Weights of a small transformer language model: width 96, a variant of Muon for these matrices.
Each number is 500 + 50 x the weight over the matrix's rms, rounded and kept within 0 to 999. Layers, rows and columns count from 0. Numbers have three digits each.

# layer 4 MLP up, 384x96, rms 0.0683, rows 1-73, columns 0-95
515437539580535490452492494463478463519517518461530535517530595453513500585593475491443466509503513577536459459436551585539472490486479437483483588493409548383570479555430443531554487459427471535469536503514496579508481539421489531627497442484536558435497532505481377565461505460520530563
534505368583446554516488485468494325438457514484542544555489541453414487457449521555469499502526488465589580511484495476560493513500499565591425505610517472559428463501616552513489511449476519502526580470412466480518621513354422477491390540684524522484560446449520473554535473514490517427
503528466435492454516456479426490421462550525478586567459584474419476501458507498490470462478506410462472457506558523444568505516450583499498464511511562484533542490493505525523511484480477517503483552524502457450412550473547533502601487537521522571516497491539470508487549502487550548474
516526381455506528488560504550452493594544449507519480535492542462520547500479491592372568501512507613489437445454500492558573520492455427549562515560523477501482551458484507501489487534486532509421520410520491474488557452458504484452447454422510518483498527443535494562543563483540460509
463538473515482477573451490524513462431596491469506485498572490435483530590436508483489428436575515492523506471509504520501481458459497532557510453441528463538471466541555538481483471525522462475467573521498428517589538539540454447503497530472513499525552532518499395542449490557497568514
580494434554632474488424444531480527405570492619477578511460460414608498525522480496532471541569425604560504580472470508464462559505572398603465402515583522485424473495471436444473504526554437525467477454464482520585447458611442320500523456504517529522449531416514459447528595513512572583
549402380478528388489533450509509474437506506433519476509456558491540469407434494514478516489449434524549396503575473488642666476586521469403514421506529596518558491545535539466480460527570549468480387536450590502533502545571572502480470556499515452449542540584495426444483513406566652514
513552425518548473479585495562539436478519448611509464477432514491515546433492405487492468455498470532490493483566502455564536429538462409556568476434514495467554542497464482490512517509518474474472509502430506474559551526550474473439589456456462469577466529506548485478498491509523516481
503549436489496476515380469559482498477475443562489469453484451553457585539445500558487471532590535427480441548548463551517632427524447558626595463509555523534591389502603388467473527492461571589432497459587496426572405557466435544530423525545450451560459497440441393446504532502583520490
572506557513518449468478496493577495323603558486547539501468518525561446471385462503480509466526545430509503545490556516565561383551469461487559435596445582407520438483494465478485499447462446421455646539587513475527536498476474567462496458543576589515510440402479544497396565575433540388
545579473456472515502480464501488515521469407576515527506507499549479522494445575537491546522459592488512514539460504418479516507484433560515513474466508488437557521442482505451439544502490498570532539437595495569558480443542477460476506492548497498544469502510447445507522589458409509492
559415495488444586505483421486379540533587455495462545483585413441518473504505592489507532433556533622471520548463536514524535447434436436516504422480549515556548481452510453465537499471513529501478472466537524538571462525587452427488535484516548511528538539495498478522461571510460601550
522507441494369531525484476511498461475569406502529464555462470506455453558470519510543510510481605423533525569450541567518555528487478531489437468517467458436432496486525501491516562485456452581536540507551493463598500436487455418538541525543483427496521475497527539484483520533474599468
546558441587459528572449468503435466467444493522565491490479522424414514446561473520543524472432536471547544520526489407501423546579438478534497460410427519507486546484519558543539503537477520516529522444480454547470536541559516475536530509524550520497435504490457473549456514448466573530
507434427497449464532513499455450468468518511494542529539531516478514464463538473579462579516527493464582420477483586528552579471475516537578476502539372534537486460464398519481567422521482493477537548461546524460586562534437463548502453521466541578486356599470502431567490431542492534485
469532499497587469424526448585512501523480556524577611518503548474502492486473531532456478460468602546528463521500552573547501495448588468438483459444545510523482450450518449475457462500472554504560406535464487452502460521455464535479504354430544561478492532498513373456508512557567540543
506540510548542521461442440532446597506523499443505545463476519409482519502416457543471559474461497417512440521528545501485526489475453590444481542442491526517523428485548455517498532506501505494553559488507553475469456459470495526451496469504537471520460522509511523498567541522529495418
488554460444489428495470460570612419566400458532521526425502530520438496512537436529538446473426546559569571546498529490491558482473450497539475519487457546434483647492494452509450508445467393518527467454559511442553476573513476512547505540515557559483485510535514532465527454533536439483
528483523503599480405498472474474545562499477487473575497501603406599474552460460568462482511469507600503464563460403499489555451359498527559561380544502485486524478579547446484492524464537579427554482508461484550422482475519542486546526476466581416505501515459546424472586556574466472513
520514545432517536450441455447535538482508459513519471577521517395501476490521514597518493433514456532513522380579596484507597516478428522457482396476500496562438502497444578474464443544499487524488583475556439481472455560495467575509536407495538472552550615526489515494507471507488452499
548456519529613450480573455476470496509493556491484500497491574544502485479497450554483556477519535549535453521495449549504553552495536515484444491457448518512547514478479517436437490465519455429499459508454483499523468469486466550568490449493561501441403529482529516434538480501529465445
442447537460594487438586498486577511501452425526406557495447490474513479445384513577428568498525469460533519458519431523503613485466507487516518513459431532520551603535508524500454478542504546433604306502536650509550528522527437428562424510496502466523497553426574507406579472460542628533
430491423516609533507510478593524508510529491503458543466482414519475459502583506611464529467567479492552419470466600533538467452423538605479490531476537516529464543570518430509501441570490505464418400517376544527525514519499471478575464479493538501453555536510503434453506518430561582510
562551418586484454499476551538558548572513474476499461487449557468449404459496506588539454542503461439486529531433522510510547506532501463544470483535435475495435416488598441472344446545476540488570536517460475576479486533461476510534525453511546488567507521469460407534458605561480519474
522452523462530526535489493503550501416347540514529589469573553498564495459597413532540488519566441392436545575576471522472513504464428331519498478525557441513518530571538559402533577537549426554545538575521429501478485526528467466473437492504518627504445442434454477489471521528390504548
516545481441565429533577429558527441539577516521482523582537444417411560551457514627573549511502525436566536531482441539528440558479502492508435441476528525566515418487535503500403512513485499497532512496501552521514550479460456494473507488489435488475514436478423513558528428466425507527
413383411500544461555478545491572524420413422514498556455463464556497490478491491583474592479519580461519465483506440462521410410556500477481541535512495530509535581508560511481511526473510455492595519502457551458584510539572556516497526559524589496446519532469411458516422468499419504528
513567490533505467481600464533518553538427500502562480474522510415479500509522494612539422566431443475534586478530544439483415466490500521569454517509531522428448439520418483522521522560543499495521543466494415562535554484440459550407586459479413431529425577525520480572540527465435531546
507399508548485561491510432465563549476586567580433462533505510545374462509477508545585565460496428534480552537571519397577566515488451418515497422497503454576508410582452498502541452445536437527403526436425551532613494580535451375491484469620455490539557458420497416489450554537555597505
481558436458467502565497435490517457509414467571492436544535560490474559416549477556537557461463505472504463503459543519543595555504457512456562503481573453537571532602524368607451485511462384493496492560574450352523491481599528545504521446491474472442577490430461558527480528491510512486
441425547548406475411340412620615653545527556609356458568490396561539583674474536482658493553351610471609602479450507527505500509436399417512558443536473524405298449575372445545518467456439592458587466507593503525596456497561363623507545505525506465590551530453432519414433608440469532465
534569420449547563538433427452513512429500506528469460506587501565472448565458404452484388451471429506501545476472525460531533498526517521412559452533484488561629419582529461533540457605410482501473464496522463530529459533629421496560529555507544395432608410471459464532608520426606538475
493431553500545501547544537509494438456517531485596488468489408484482528435545571568480527496546498561542502457464478533548523423539556496546510485493519560456579524502570605501493445512511362451593494571437499484416474471575520420431479445575495508497427537449483485423458514504535506447
527509483514518577538525501503542480477541545423432500476559507473476547541496525465529485540456598457467499529437538542462417438505513432503402451496503556511529446464495471616440572526399508546513476450470509477535527471560486549527544475467473462475467533522532495534503522479497529509
424479575500642531510580522475535444479460477459455607460471519539545529471516422506566399510539544510436485408447515492554557493535440557551588502381545552449560489565522482480439435572531431477541399404618457568512463476443472540525460467459495525470546499531438463443564460553555490598
500466441544510486440554510415453523407515512390494610476478570455477547481456539525530568587412538477511543470497527488549477487505489499547530545448529520457531427520510456516461513478465421552507530468585524536534461532470508472471507498472525545457460511521446497525525511466443574602
525463455392433546521509594446547455577485450435534410543601633447409560555592513521589432492442450486524499459469442563563490496462477357547535563577477586438514504521543442479441425547411514499518479465489600558513549483429499629464489407576553517490482573547534443513452467469446553480
487459527554530565556522439494421466442605553415526479459495495460431503536447476468468522539509480598491497502536548458555441407511532441564438504392461508473533465566510452488500493563530519522507456509492520543576510463562430474502464569471536496509518516531577502508553477478514547451
477484403458574520511516445481550483560505471504481466535490477445555469558582553412485491604586399576566545446568451560475543506518594477444425375575644565464456422599439416444453469512446515499514457546517488538478509464581363505447488506584567515526571520486468555438491459468557465513
510433405434527425478485523516512461538432555484511525494519570452603499476467510524501484544451458558480554443509523388536548550485515473551483503464576527531533447505428480493547500588481532504461517500552472491569432498491495508517541424515495577542560478602544491481527463523459460484
472486443447513429468576441523471495480525495386503494444535498526473597424487482515495493529492506570492590447540456446548511486570497547555506487469564551519478455471541507475432453467568519514448393544499467420493594556465461548521535494528512522518423510476552470534462477546520476550
470607502516508528498484515449529523435491505393512558574454492450531499395547435528525409440511467466535431485493519500449442529494543505516491496492541583615468526580584505542548567536472470451489418428532397557551495523517455494602440492464478528490557525432479512529499505511486498456
586417507433560417457532422453615552515561525532543547444481612436515505428575526548458493479529529554598412469489535533577596546486447493461435617446488510469536503515416503535408419492487521567548515429442497528537513439450524543514384425540493440472456482512526542508513497485546456454
420572432488554481580512501508495443483449409476438592498488521502600480531531461533389470522579520563327437426445553511558502395491474448517563470520596461485547444500486514435474558527517462550500490511560483437610495468472528465537411442507543494488585438483622524531550491489479514528
503412517633511578496540402524548481451540479556473463467549563513412483448438511558416469433497532565487408548464612525480512455513480373452565429499563490451493460516482556535519474423521555527527535423546645506527472505517494454455453477553555561540561543505426530431427559456498556521
489504465473443564477614492532554432546480550464459500512517478491575407547545550525555505529470519517477524509463518547455460514491410502507439498544423547429502535476534521507398452541490456536574500457567505541548482480507464516483524508496451493488465542492506509454523574478484467445
491552443553376480467498445488504452512452525461517475498441537453461499580510535560456406458559526436468526501486579543437554484591510497537494528481558538441524566479521439499498629515473539500490418582523384519542443573481461487562473512552546487572488667496466593392509495406413550475
586462477509538480538447482536530513420479488548587494348446548428511522549444468532469585530518441454530455566471482629581511501637551597498527521503453466533504435548365488508532493590504470460433507568540596469515516478528490439531392443497531457441622538489484364521492456417512584492
518500507513397562561461459455502548594444411551453515509483455498547607484558412542570445467538501554518498431488526482481512560554495491477586478437491516466588463499492452481504509465532480535536580588534468493450498386539469481470543519508515518520537543446494513526463475503450507512
549559519503553512429546506443514479416399568468536498596422479466544549574505430502563458500537421507493542525500505455482516420428556439499483477549458569530580510599441413604410469476529500515425575495410482532505577524520515499570468508480480567497429594445439446496462493487572485551
559534491536591441600413464522467546521538493545448508536528450406442532532594589489557481482491455455519525494463473447462469479435483484599383490493542488459471486532527310462540549575487492490498488492516424525458454508488429479557430502463416541534516616436560496505529608500497570597
521570461464578503505454487489581499485574538458545476534576490479501419411556413609456469588504452437540458522374530540476525416505523492532478476447612493562526449518546513578491491571543483443533517457525457557447480551485483472547494489570503534455578578483425465495542539409427377467
482576478558517534526502480523494527568494569462426587540634445413390535544549477679540434514503489435497499491526444473607522464513503487456478496465518538573492532509490527575368439513486516498481467502407492481426484504531433570516489492422506441544585594556558511475459460513495478548
482561493479479427445545495497538518568480422488551448454486540456518643479621518497548472480532481489533503478449529412448601452521490511510357432535486477527507483550413536478493527513490557512476381565421519489548380511479488497449494506525601511529524566469526535500476492504547567478
490361406430370488512552550489482522437378410523531539638463526436536473513466488550586496488541467401518453453545485480517514435596459508498542598513457431516580524589538562524475528541494413513441605527584382505523561570454512553476431568590519506599546543395478522527501484563451462491
507492487540486433554557495508562465484489480479461549475472490447439599541414465470486535512432500475545522607358500448495369474535543491527509509532523488566540387523528380484372540501468533538512514509456400436601496468638430567508557462437476570495567529470507456498492498517468534469
451461551499443358468520542490395401433539430402526496464558480465432535546588503496571464539483564491500526544451518515527629538520492559537466517440513549570469484428482395463492489468458544563476513506588528426557498507521467501440585442539494533509451578464472489507534448534470501542
547579545522678454629520502508485469618430461477596516492506484453549482491524519550451526552471407558542441562502529489507396552490590515410482578548489478544461433514458386469510505514531489495470324513446413519484585429496433514491490449529490477464389517518451422478585519489524501483
465500420471481465541526446456599462565515498500440454508523444502485544521539523493568455434525459474584642622539513417464516487499549457514549504536580469508542489530417466492515472524558557501529342455501569493450536506532445519478476410491479444487489499519470590483424476532567541570
491492492524550530489431436471425489524578481502491592541505563477510533537537482456522572503466486441449515438432506463480401492421525434497438437503465459515481519547511492422531562489443484496576507545482555445607555521577504511547537558502607528488488546474510468481475597416472508517
471488472462537510508530448585464494493511441491505535524518437489477493450537505553456528515567516525575478516478606524504600473552519500544481534427483583490533477455518386515508529519485441403507552405547447504546558480482473474482500508465511606507473460502479443457500500439456497515
457511446507535485584495484547502428473595465515484531543484505464414529531487521535547456446585411508503515546470529501572458527374523499501487533477592519495389519512516554523554421437478488455551556547449474412535616511519463444490466527565538487468504416479447479515568542460469468488
504518447552540537490465453453476490465530470465459518457519497472537500536455417479555464499524466487540618514461570442534495469578477510480489460449474531533500509539580535460485518515547406490514481488496413538564508461607449504525452529534464502541547521480553520461567433527466502434
468469491494459566585550537483534423474451427511518447512479536491584482521548521483517526470452511488505507484488505488518498469569515530460513401493470474462514495516488467559463521475448561525527513494492522457543532501568529524381548518473469454466524506500527531490447514484456481564
577471561360447440504493445485480453516449475494553608457495470524414568537567548568550455555552469619439478515490563468351573468571497388434449495465403569554514353513446528593537520517442543544491400470502500486553543574529409597513472399488437570394525480511554543576477489472543599467
505451499520521514439561498488457469505552502474481517494461433520444525469584463519459583521525489521544458440525510631432545476568514515526402466550470530491533513513497415409414536482502477516514509508487558425535507503509503457551530495510495551456487495436590546431517448452494531551
520531429564520555509550370542473454481568492524536561460454503522536428569457478575523545461589477529514442547543508482421495481456509496579468417528553528494480506551452598505454451506552493490559520530502577461556570451479520390489430533527477480548477464460510500507489433493394647564
528620476528509548543475598450510460474371521571493574435493624441563486504554490529483490505469544501541549521518523498474450288491564459457405451547466492492524452486352540566499515481503429544501456578559443515512483534525567591457507456503519471557521482430495502481587445559525473427
521512552391575502431430420523596498598495531564566522482523461438462447462617499603531487484489494472565512513584559497462501556460510515512495436587449481516533468470453439439463448614461515455536511453565470499512492549609455614458411447502501526471455536525528474502445511496570414569
499522497515547530611459447454513479462508476526525525592431474499479539497472350484458466473457513541601508454513522525563512556495455413488579443461509460533499436491485457554601511522444501484442470481521537568498492500548435581598482556519491471429532509458522446549419548475460519534
506437483562532521519574499560541514557514460572443587561539497583454493454457538479478593534561414459554562461459548484454561482500547412476475430536523469444575454576450490433473480442475457446462449618517564570529481498590434561447446524418553574496493461465421501446508538462495522481
468543412476525471506566451506475460487560518431561484436487464431422521504540467581497538476450569564485617425522488376455507443557514497548492478475504505475494590616522471499523470467535477467537599523488579511527539466508468467503435474542513480486492548450599499425490489548518456491
554485484467635532576462477540469507448493500481540554456490478535526439472560510590463517545549482529538508479471523488587538505496567501445379548518497484510491550444479572451467441523513487551518512450427516515466505485544560428463484500531612411507450474432494510528512459466505427495
# layer 4 MLP down (transposed), 384x96, rms 0.0683, rows 1-72, columns 0-95
490502564503463458576469470533548498522537470413450366594482529478536542441475439472589457507450531481534511539445505466539495461534572514488546540499465501499516413481513493454481586537510542557446529478434492495578454461442460470428443586500463447505487466549556593488493472555492570440
497545527570463473496506489486606508503441516524454440587441507459528502421444414402540470554538448473540556489562521477435376448563473476584525431508541540471521548588446539489501453565547445461539476527521533452542413458566481517545486509557525567531524509502500531387522564452539473386
503535604551471511517576486619503503565455471497502496490461481570522469532499536481542528533503537537516475487474544489478582460495443460523506508513436546443444503579477528481553469545510552557536437420498563532559404484473473453483540497465459497551516509448484451450449476494425431464
419429439482462468487422519592494539407545534532615551504441491474469511607529475414501497526435511469529453536504496560445407419526540463447478444463512512555539542477423550584508477453557390485407548610473512529568504431500430457618518507511475566491494468493504434542454476546534562522
501573540595551503443561503507548534544532526489476530509516530492586522482453506526571496523486544506513458444411585580449511480372464526437458580492472486473477511447452477399421536464539483480573568544446540522512439426436489471572625468464545504528441446460462510457514458473517508447
552558492447583434435379608520457596557562513436484486482460578545585478499507420361442468592445446511527576515469480398416490511577532473541515495536518446486428407510442498601523550430569496526545562453523457561483476416405458536487401506458449564465511492459542538578528465426470526506
560452485473431544560543612525532523471467471472553471565574412469441496459476556514542459406574488517523556489507473489586530482503548494457407446587460564542519464527568433432517519456491512539526494437477546458434475457484429577508491478525454550605506505509435578511534529415428482506
483490481534488435415512511437588474539462538506531465532483521416483472527565491503525384570496526510560387478476452631530477566466445465479478483557546476481506495443486510556516509474546539460484512521485475576454566434367427592538490431494385496486499529535480544570555495507474459496
442512520454516478487456543484454406578511469455544461469514527403474525482568414494437495463537552501522624401499534562627471613444582540521517498558480570495569488515569480585463510556523449546506475497447413332526486504454540455455554471442570567502552490562439544537489458571606447527
511513507567514485602552499495419512503516485548514532559409525456465476536497520546451529409520474560533541482477459566458491495565490450530473555589418542538506487550433336498525437516505481533614553450477519499399455521528535486551491475571520470497489539499494509454573461480489469410
500641531522511494386525540454467486413462541464505480528418484519462516488447559432468567584500466477516519507498409483445517432565501519538525474475520532500584441471436559450526488515492480490448453483642551569451475511497432487558599421519466509552469451502530472518506538534471415490
462456445502461405489500494585470520390472594503518532545504527513484552422502533483516437463519604460514502541492517492470458536461467581513493519474489501517511495470708448590569521507567487514456460540461495486448532550518547497507557470510469558562502438467486505426558492517437492517
514465474445557503417533514512504492565452584502505504528479608523481466442503490515468521536528473576511495480529449515539497542486521542495501496461492487483528541418455508587471517455506416386502493546494503619389507514524524509544547517437512502422504456519418614589534425451543499543
506502556609508519500536492495584520524474526454444449518488443500499416519545534509497512503501520525486543529478485579522530494482528546459460523556385539579492404545458504505488422507604435534397463549471521520499485503487496503521507471440406534503494539510446495482465481444483498532
514602546496465475464520476501518549522534478523443387544427519480471487473447457513515552479534441531532500447438598553470558490578568429526545551538374584494380608467504550453499482553507442485510456413477531511537406513448569537519477429514552501575435500565537576488514546485496456442
518486432541417546502588461457408554474524434568536537485565541487568522574532414463571490499566427507502575488425464596392491544579396506479457592498539419414530524530494522521478469440602432606551611490565487472474460565510469479584456501471494481479458534483450529482515603401494489498
480473505515484552485515526585506484448515484532545585508524578474561526513507514477437458490556461512456513495506500495460490490466559444558554448523511433461477518529540493444466471441554545618523414494539534533509509538525478474493459481469485517479510498493533364514431486527486466556
498447538455434527453492564485465532467566573479563474467492548565466479531355404473454551478514538382510502553538413526566475507553475428493519442488522471572537461503580512533612553521506514522434468508438533536385481505450494471455519519504444502520518471511497522550543466457537557513
493458436552462495582559482567469501484457522495498490466499494464494533464528512474504475505537421489516531448563589521517456479581450439452495567514500544517466488429456518589479475500479459589504497451522604504586524522494448521543431433568465570525514527549502539484489554483457521476
421531547509528439513524436503550637487580429381531510468434377540445538461520459415613499526576495508479474637518535473508501552511481467545504499513510531462588529431568479484427498425582541428545490535446475549551533516563432488496499536486553485475459454465467491528532420430522496458
503565449502417501445471481445466467418549456554412560489514483501558514540512397478551498525488527507545500474482509501540529487506561440430614554490569508596459522482466486513589543519493529551461504486497394473442481563440490530468507560520429510538441516521544428502491515493537450534
450619536497519495492561502459458415546518528502506466457514468456573457495470556427416500545556417527505495575535471531558558466558452550549577539523538560496491562526443544507536425539447401464552527429516517452562619503615561462429421442451517524527461500493444515527451499458522481490
436490528477610479509585513554478464515552440543607461546528524483543476555558397459607504556449517513485511450512537448558433536520484491511425473487557488517490449484460524471516504511492463485533582569504375507542461447419478550430499538575473487494508348489655480384445544482530520545
410431484445548507459568501424461523439580534490489632496560419427446621485496515438565463479453505561520483511486528389423474568495371508553480442451542510465495471565530438512630514520498434550527533384493472472520495451486388589443468513559502529509524581562566561476602534497549565593
499483499507520436396519583452545540419469425557518461553492517464460569413500438506479462500545387615545467475485459562495485457571548615459532459519573439470524520536405552566496500520490465529439370613457451478607483605543473501522478560461543476459564500466523464590577531492525399481
543403575494448572410510430515510513488450472554479499537534539422575471524492450403424503506575511543450444490473614524472580533514444533493449552501486465540555522448556477555566476527459521510488598488452500574469453518504434510558519547401538445492490473561516500430444537444516453461
608481515531422633578568532532539530555414524588448530478470480508422470594449576535469433470511458522496511503441511525441462531430472543525494487568440543587411469464404430524566489529494468479484497398515508460564563463430493482543465501486447463458545485553400613524432481527517518483
445434405465498452500434458510476469482502516530539524579462519483444503407592554467431473425523555484565423526570506453575473514493465483530439474503503459515549488534494591466412413528507456441440545655467562576490495576514525407535492488512527579482508541495498485478583489606598569494
457558564391475555518484424506563526558565514567435438537496411522443471506545551516511414433456433519428540427513493578466534421485622534490585522482583530499453499426580559517514555519590473457441548527492452517423592540427442554575543516488552487434549412454427456587423546496584537502
564470574350628554489424546503521451493579526409532477537553397478488516438498496426439444556527550544429446574520486425385497511549558473587530563453476566449598401443527538466518544444397588496485467537432529547422534570517447492525573529537571465482470573430614397486499516417539495530
503526517554494482569501572527522581524407559445503406563514502482473535546515513378502470524484443478544575510438421557482485453506507444550498509485457545514446462528468474489522444523426470530630513536589579564517461519511456462517495494517581468518613536435467538421505527450452512382
538438445424574528507584586545479504557567530545505480511574523449509453457613539568587499415452470552523506520519560470656525534492443503474505515556462483417427496480476527391530402448496521493600492522499526552464411458451471465407520440523440518497448471502470462457512452500468486520
465416537482564544345459446477533515547594467491419467400531622552492561561518469394453537558379606488443489453438511470445532512569498522457498455498508488469524534500542483535486548380544553497462532510462419532484601510457500500506557515504462510564424494575584509532504504509520550560
581514566521402503573571567563523458549438578503482511575529464485555502525527543590478481540508394472512459492522517500583496517428444508455523509538424431499443455465493494414569410502491544547488544514446641459535443483524582495509499547476463498441536475528392557474522530601442432423
436496557551493588530580465479498479460472532434477481604539454455495532449502523529509468477468448489586451470472485553459498523553522518487484508458630511556473434547499493485450552533444435514489496488520496428529539421535489444497558464467540477525538524520543518445555553503454488425
574540473558560506452508540463418587463455507423515541556462425397505500502435537497450518475453439489541526499518479450435473459522421555439492483511464495605469438498448546443490452612558508561531454535539467524550449587528568531506501507466553542457557562617553548486509535455449478440
504490506408548394601503481505547538383525447433524532434478595579455473391472484502592514413483633549467495512477567465445535548549567413607533457523493459520540532529604426506502478525478516492512431515468493494409525518484612455445514520618528495501385365452472512476543413533466533617
476395475593511484424512547471459583477535506521510548444512518416483540539479466483519439534397515538552480473432532510524550558421491475511569530534519511467495500482445548585562546543514567543436462472450479567539461536505383564468480530528417481545574476528567433470550499588451461460
482519590626454551569543483471565541545526459561452560502515489376446529494563392564429575451427478479408512459456559414467570460479508576431538433444478567568443509513436511521518506458530596452484584512427496569554464527396510539472471582510504449487434487578536501608518482558525440413
548544468571432526469566500457420510550509517495512516475533421503495466484541497434589551550451475513591453607513426567420402495509471499440448493553500472515522493504482493486407518437550441596549423521552501487520464446443512413553520468496501443571523504453475460525517508524512570447
496555504586480466533541527496495482481520468550554477568430492562574431593514568510554503474499553425601437483490482523535517489414415389423566553501453503486454468580468489435535470533469474531526534487494505524534376465515512468529522492499542484459506508482530479468530577491422477415
485417470528500476512592500574543468484484524493463461536483430415529599479550472515553576490558508559525560507506468502515482564441535525380512481545471532584424514512546521507565461470497504428485437569474541506500574518522582464514468559433532458555430483529490509365495521519500446496
497511478442423436486445504455460527456524388530623549555495525452460537514523462519513525490439510431534445465476548390543503480467542588513563486483474452471524494514512522521594568539448504487481625441537428437480493465457559610421520544430386471542537516491570535581459515502419463579
532503493499526523581586524447499502535534546462483477505504476482525474609497466399490514440594465523516545420454534523515562403443461466549484475496513452541487425558472480408505502503438492522565480497484477406602553488537528437463532515610480454473495511483501542491423504542531535471
436430506431425424398417468415583537539487452534382591522494588630536562432475452437538499501489535529487458481481513587521522564417593578545551517572552470515505494433477589433548490421461417540499516473509495518565533439472551629494432449517518457529471499434431466527468418479490504508
584465539444542585530419460512527541461605390580423457439594546481546454425472460438472530535443508473408497540472550453531510539558633497429516447417598480550521540392562535543530545438528523451414569525466486485418586550522550496519522594500485500544438419537458628527426405469565498521
488496535558446488447546458456501551594498405488471421506452490523526495601448499453459473375472487517464504506517580515451528534475533533486487484550539483545439499473526481436565528441514548531309471490508467426612610555430539478438606507457508485480560452586464548523589529486483550564
624432474477424402442472518472442468594562444478524474506574473514556557391493533654575505466450462526557447512610453404488489463452476441556483473424577509435541569522572451439436605460469497532603459568520552494499470537550514507475463474535474463404465453387468599429582508585520585473
479514529591479525397574494459482399557531494435479477501434479497538477526571543516431508536455516523505483495506511543438450516461443485470476533550507403523518491520455575504445380597515596541495491471500549531447468575485541431540525521464507447527465544497523433450514569516486428465
481484516418438488509433484579533518527533394528434492509493473458446472467513555437552561609359579513424474451488550434513508533530644475440513497483494515502454557403558516495499575569572603452523561593555488386465436485466488531429451556545498461568471524454498500503450418536474440450
487458569447467466419450473572498602598505492563515483486497559410492514487457502444429501522460520550460513501551573538481459565586498549517603549540553512426476538463536595540489436561551513457474587517469454478455492440458546551426530559470496435457487378570491448555416365427559517464
521473421525503515552580466541442426519397488537509540560463441457540635482584521523515494419434565574468411553505489454494495523413486507431555480462426506468543500447426459496534563447392481473452522509545541406504564515558522529525451478461465526543528478549531445533512460540584600469
452489521498568479485505470539531591476575483573560460423461479539586410481502557363512456495603475456425501512489580449433573591533397515590485485533431493450558481537460540421521508470528569510483562477508470550532460511535449453525447490536505577437391470497514509442484404445543453491
486512511446571486588489512463478386479539536502478537550477517458501450486419525508439559426456587540514451490536552542502416540375508547505544451556514599553523471487489504544643586523508526433551560491556403485469510501469591475523383496458453513496438492504542389516555476465509490437
551514509535565502608574550474415514457433491504520535472495463585562515596544463572530406437558388405529553448493463461569483542529476503490467454455477541492457474481457432495409513476494437544458454529567486479486486452525558514555476489456527504490527493429554479498477533456472572515
525515478415496471414385527551488510457527499523544537452572465422560502439532493472459512505503436494428469580460568439386528522577453501515544408569530456529525449483483510543457556478534557505485593521529473519558510475599568388552585484577499561497464426469477500582543452502498448496
538509468418505555404366460448566590562535478565503548449492481433566444472441439528526573501465603478482512443505511509546449450482542540389489561553494487514512544474548514448477585561584509468475485502344418584529520477448433558538428582476601520481448510522562474569437464390529464571
524410499487408497452454521475574548401534527543550508500469515440457439519513478529527469490516506451380593572571516492496601462488477469604556422486569475502510501480541561541473488520487545531504595542559561505441425557541521533377470524498533544508520429435538564445429434531519521457
553478513502579529579485452502473535407539540473579554584520536431520494503435476419435502613541460498544454482455494546571497552485513467410494534494505531549515454497583511524472480472421462513427570452466542522564468557447552461568455470396539485468545508551466408550517485530434457511
436519547445480462522465578506480481545433537438522519531452554555511480486510596568482460424519513459470515471517490551522595543473556579475554599531464534545503369448424512488575458477498500576421520494526535429499492512351565564488421509476460507494556512491469464436558419557469499483
520481531502514487426511474566572503495574576468552558533454464482536551551546523559571447429510477530473398536503539533453455503546451472506427443516542466444564457446483447513495547487479477498474483512468502541450520459501491470508579558555506515464545436496569470540475532418494460453
453436558543530482462465592510537436498473426505569460469596557541519503448510446542405469474465585491474448488493484542488446531436540627517524518465548483489504579505571468599490532452490527516446549481504478462423556543465382485559445524411466553435447563430498478548495464455545503518
430466543615454514467526520468424509495565580545503518437471441542532503489500501476412485529497463534518571483450460539514475594432395505529576559573471522385537568471450504482530461483542536399525545488431607468479454528509541498525528463486521484425507489573524485466534487512543505428
488498440457472563521472517488515469548512535537533484524557528512502492411524562510487447564541473521439551476471458531456492532582495482484458490550431411464529579456460518548509503479527582434548494564476534429412417516481515505494477439435467475537580507438390622532468511612552464541
487514437575406524441438541458507506394439433579604502481491604470444537495444489558489496580470518541495496434457525501512546383515432539458488596483437460460423507452543460638601624555529546435459534473449557544455530477500479487519462482399557469489486526546547571592420513494525522506
574450540506508472413454488460528487556567452524523450464496515532493452583455501520486479488446522539537419452576570448567503585592564539428614517511563471501511543553469477569505533534520507517478464519502401557431502592416520560462415556514461445500515468507455443480495465470503416479
418530556528553416462430440511500535424580481478534496451526498524537477516551436499468673486518573505466445528522547487485486477477578586506460458404581516399500473585544526566435539428512477425520493493525526462542573460608507467567444538584529475507509538407434516499513532442387516531
428528459481501457417446491526456493470528504445435482412451509524458513517513504540578453556528526513433497466535474513418470504550481526467461561462467506473506562516582541533520448547572530502494468454506533569480510537352543420536509575558534423559452520660502547579521506430540462471
386548486509479497457539487531506540499509488535490420547476518504525522479415532442533533539552497538425466617473522508506521474538519534604538582456477513362434528405571508566485493419487516506461504612475520545453428448396469386484561424577522494541490404476594519567484550566466511459
412511513532473529580456464453481502510451467543486448513440456509621548561569494522461481535462535581566433504510549594599455528477484513523562525569555451441435509427409574505637578516463461494439509422412538486546579490506458461346442483492448529466536463582529519583429563514511478523
398543507481465388533545539559534431422573443582625485495533431539513446516553605551488507516493590439510490516456479513554421485507530461485466524494532506498556507542565498435497484487525462522532399530441498413523476556558560537453466494458475521493433497515463448519569360495543443506
494475524529552513426425529462545426514505508545552560495492443529479476478499523471452497504534546491570402563457445598516461554468416513471473466560579503515476507447456491429521447415519527494488488467490529475543433563542468520564460466480504594506429511509445478587607398531462544553